config.yaml
d_model: 160
n_kv_head: 2
activation: "swiglu"
rope_fraction: 1.0
bias: "none"
tie_embeddings: false
init: "normal"
init_std_qkv: 0.0361
optimizer: "soap_variant"
beta2: 0.95
decay_fraction: 1.0
final_lr_fraction: 0.0
batch_tokens: 65536
train_tokens: 173100000
dataset: "wikipedia_en"
Each number is 128 + 24 x the weight over its row's rms, rounded and kept within 0 to 255. Layers, rows and columns count from 0. Numbers have three digits each. The size before them is the row's rms in percent of the matrix's.

# layer 4 MLP up, 640x160, rms 0.111, rows 310-321, columns 80-159
110:079145112147143163120092094139124119150080140097141061155161134116147161142141113108110106113139174114129098138142129119166120138144124091121122112174120114092161122115144072111121115109125088136129134140136097082136167167126120127123153123
097:140122129133127143121124095146168124105153113088155120134128188116162117192121110137161111121159124150135152133114138101142108102155155137080107125101093066082161137101177117134154150124112150104139141155121121121137118090068139154081141127
094:046139148126149145101100120125097132134105159091130100154151192117093134127091155172139116140168119106155130107129116138110141135165127108099115103154139121121139139116155118149158088096149114149107142121140130086148120142129143120116183120
102:095135141115133122137102099144138109159094144134136109180106133097114125158132114106120145141120118172106085136116151150144093125105130145147119101166161100104133140104141140143096171152129139133176091074139114103119170117173148104174106163
104:124092125118138101176158144116154140100170118128117092121121111110152103147130162160137109117127147136124151119179155126087081129126122108166102172165128146127122127151154132112144124132131085128117136142105113151142142138146101105123105114
099:134151129108091122098111146101128135134135151112143113124142077093117153155117148111169096160138169096142092172140119154100160160117156167091142122140147136152138155133122111116106156143137108112167110148119063097103103146104092160149121123
103:121121111110123126094130137143120137090149185109115116087113132153115135088101117128109146152099133115120146123164101122129116149121127125174149135111141160127130149102096125163154161141175107080128109122106102079196159113119129110124133138
095:130176164127138106086149129117123110164198149128143134152111129134132114108118107143177168072128115087099158172081131097109134109137099151092114146119133139126131151128157119112086135120119124147123123090122123119130164142105131124163065149
097:142149121132131123101112148130187136131123112142119147110118094115144118162137178135133147109123151159133128135138094135122096090165144059102096169116132127144108137115147125163127147148149147121124109141131139083098154124169149136122116132
094:079136161111138133132140097097114118118141139154118195138122174152138090116124089128137179122144134103142149123142158118137102113100126113119108108073134130134114124157124128140106115145183128116182100120167112155141139130089072150133135145
101:123132121116119089123128161092103112156143208138120126122121167121109171110132165121133086156187109123150146128128140186146132128109098127146098129166136108112118136082109163100115095155083125153131171089085099156112102134142109083095119157
096:163120134115090127134156127167123131149143086174150157099151142123155147131150123143101144148141110118177095099115124158126139111126162150138168155098124113134103073112076145126139123154170173126111115168109163124123120144099099116116111118
# layer 4 MLP down (transposed), 640x160, rms 0.101, rows 310-321, columns 80-159
102:111170142143121123127118142179139106138118150120144133139094135177120130110176095141120104125124125119172092128152124149124134115148106095098121142130151123144117183161134131136145114096178091133156162161137107089126118083121160149134095155
092:079083140151162116125110111156141147179119130106118111124126166137171120132135200101103130139113125126125122116186117103081179126158123148130096113115128119143107115111168093134128143226137127145136127180142134149130113116134117132128080124
103:177162138112086109148137117158126144130167092133151130126096152140125123156199092090107078154111128164136131127172154124129129072118141130111111090137137142084099126125113133137138156128134142136085131103127146137118120102113141150117140130
103:157122134131144133130137124149129119134140156154076158098105144132133162118135122145093190152113157120149152111135124134101151152139152114113161127123156140141080151130114096086111123139128133145087144134114127124164119156141102079159145148
093:140109085145110141112174116154150127173160109140172124139094136141106140124125126137108107133124119133127134143123142105136101118114076110145119148152166122110139134123115129119133151177158113178143157098099115101099154142153114136137131137
103:114127155148146090141117116108127148127076104125141155117129172132148130132146067163123085068107128177122122136098129137165088132111123104118123144123150091110113136146116119139120114143117132121104139154096145121115149112128134153146100143
103:124134158135133160113125104112145120085134112174108118159118131183106091080143127091103114163159135148148104107085142124134105153141096123112112199130146118100145102137139145140165134104103124123130115123114123159086132113093124208149147110
098:099129130093107136126156166141149146131131134098160145065138158117104141191125035151123164135117140137156138074143119135080117098129125135118156078150108146147091171120124134122095140143146140128114133116091112163116106143093147143121169135
087:101129144104148057125104151127106118105085118115151165163165127139117113127113151147113124105130114098157132128133136093079141130156106208124121152140150090138151164119127170141112121173135133113120164099148121140155130117097079139118115135
091:131209102093144109161125109109132087126115103117097102131133146101114108088136176129129126125175150130151159141166111123111146173125109063092145117152134143137122148150141140094137122144115139119119123127087127154150140129146158085115144103
100:150102132138113093123116119112089113172127074152109081103120135108126108062142100113151109151125112146130128119098151123096085104137121117155119140146135119118109163141149160121152122168114153104157115180099126131113132171147139120128075134
098:133166166146103095126124076141147136157092111108075093128147102126116108158127144133159156160072141125143097083091101122140145114143100123153153183155132142152176117177153151121162126179112110152120140131162126134129117142109137134106120084
# layer 4 MLP gate, 640x160, rms 0.111, rows 311-321, columns 80-159
096:131124094125156123145095124130156158113119116125113137143135120099148114183148113120142141104114130101124162101135140107103143096161159166153124096095130145102088123122162091157146104165097141126162142159153090075127100164123093143157134129
104:166090088145114138136099122115119066097129103147085152100148128127142136115142145149142142110130101120144152144118140119097090099145157126121113112108140139103133147150081101115118177119169118151134156086165094128161102143135110102091119162
102:143129109109168144124152095120134145130175110148122121140107124130114110109121141107162079169141112118142131117167137103086128145148173104141148143109063113181102130108157128162116157116143150085140110091105103125138129104148111130130104111
107:102083158113114064099159165116158154126145083105106131113153131113135126125120158120126109091128096140106144131111153114125123133126122109119091169164106158144166114129146134149107170138135085161155128160112112128126116119059095125167183118
105:115128070117087137138161147099144105174115112132153120101144124085177096131119149159165110185113113123095139128137129122109113110147140171116127110148106113143104111178094165142158150092146116109121101142129135151140151163125136126133110142
104:121138114106164103119149164123125151159100138154123124154126117165125150125087127081127129126144108122171105108107146130122100138171075127132180104111103137154095146155121118069155116117121108159167140119142151171147188139122142125136150093
098:126155143126132112178104106102140173142139159170127150143106099138119152195144133096158104110115177159100133155139130114163074134129108166124150171094134170122129116136110109116129113100150138131113158142139112153139122087120149092124146120
103:119134108133131131108109151101125138158138105138136133117095108165120110133073109115126147132117116165092128140148100131115165126142145142122151103132159140117101163129184143129136106135115156117147113100066155082156121149160140182054133107
091:125142152107144084116108110124147099161117072116123113096086099053146127149125180152130135158112132129130119113132146121145150160124121108147148095168145121140146151122123094164086077127078163153119156107123152135102111167163151110118115122
102:147109138156150178089126170130164113147121125170104073135127103106157096106133177148153120137177147173098112133119090127083126139128173142127126119161137148156103144141132101167168141116114140123154131157099087118126114104144102122156118144
104:117124117121097133157102101133116130150147127124088108155128113139184115152135088147112138109117091114155102118121121143117127155150118160094109122147141184112160070145107125126104143171085115123099103127150087139110083089120158109133121134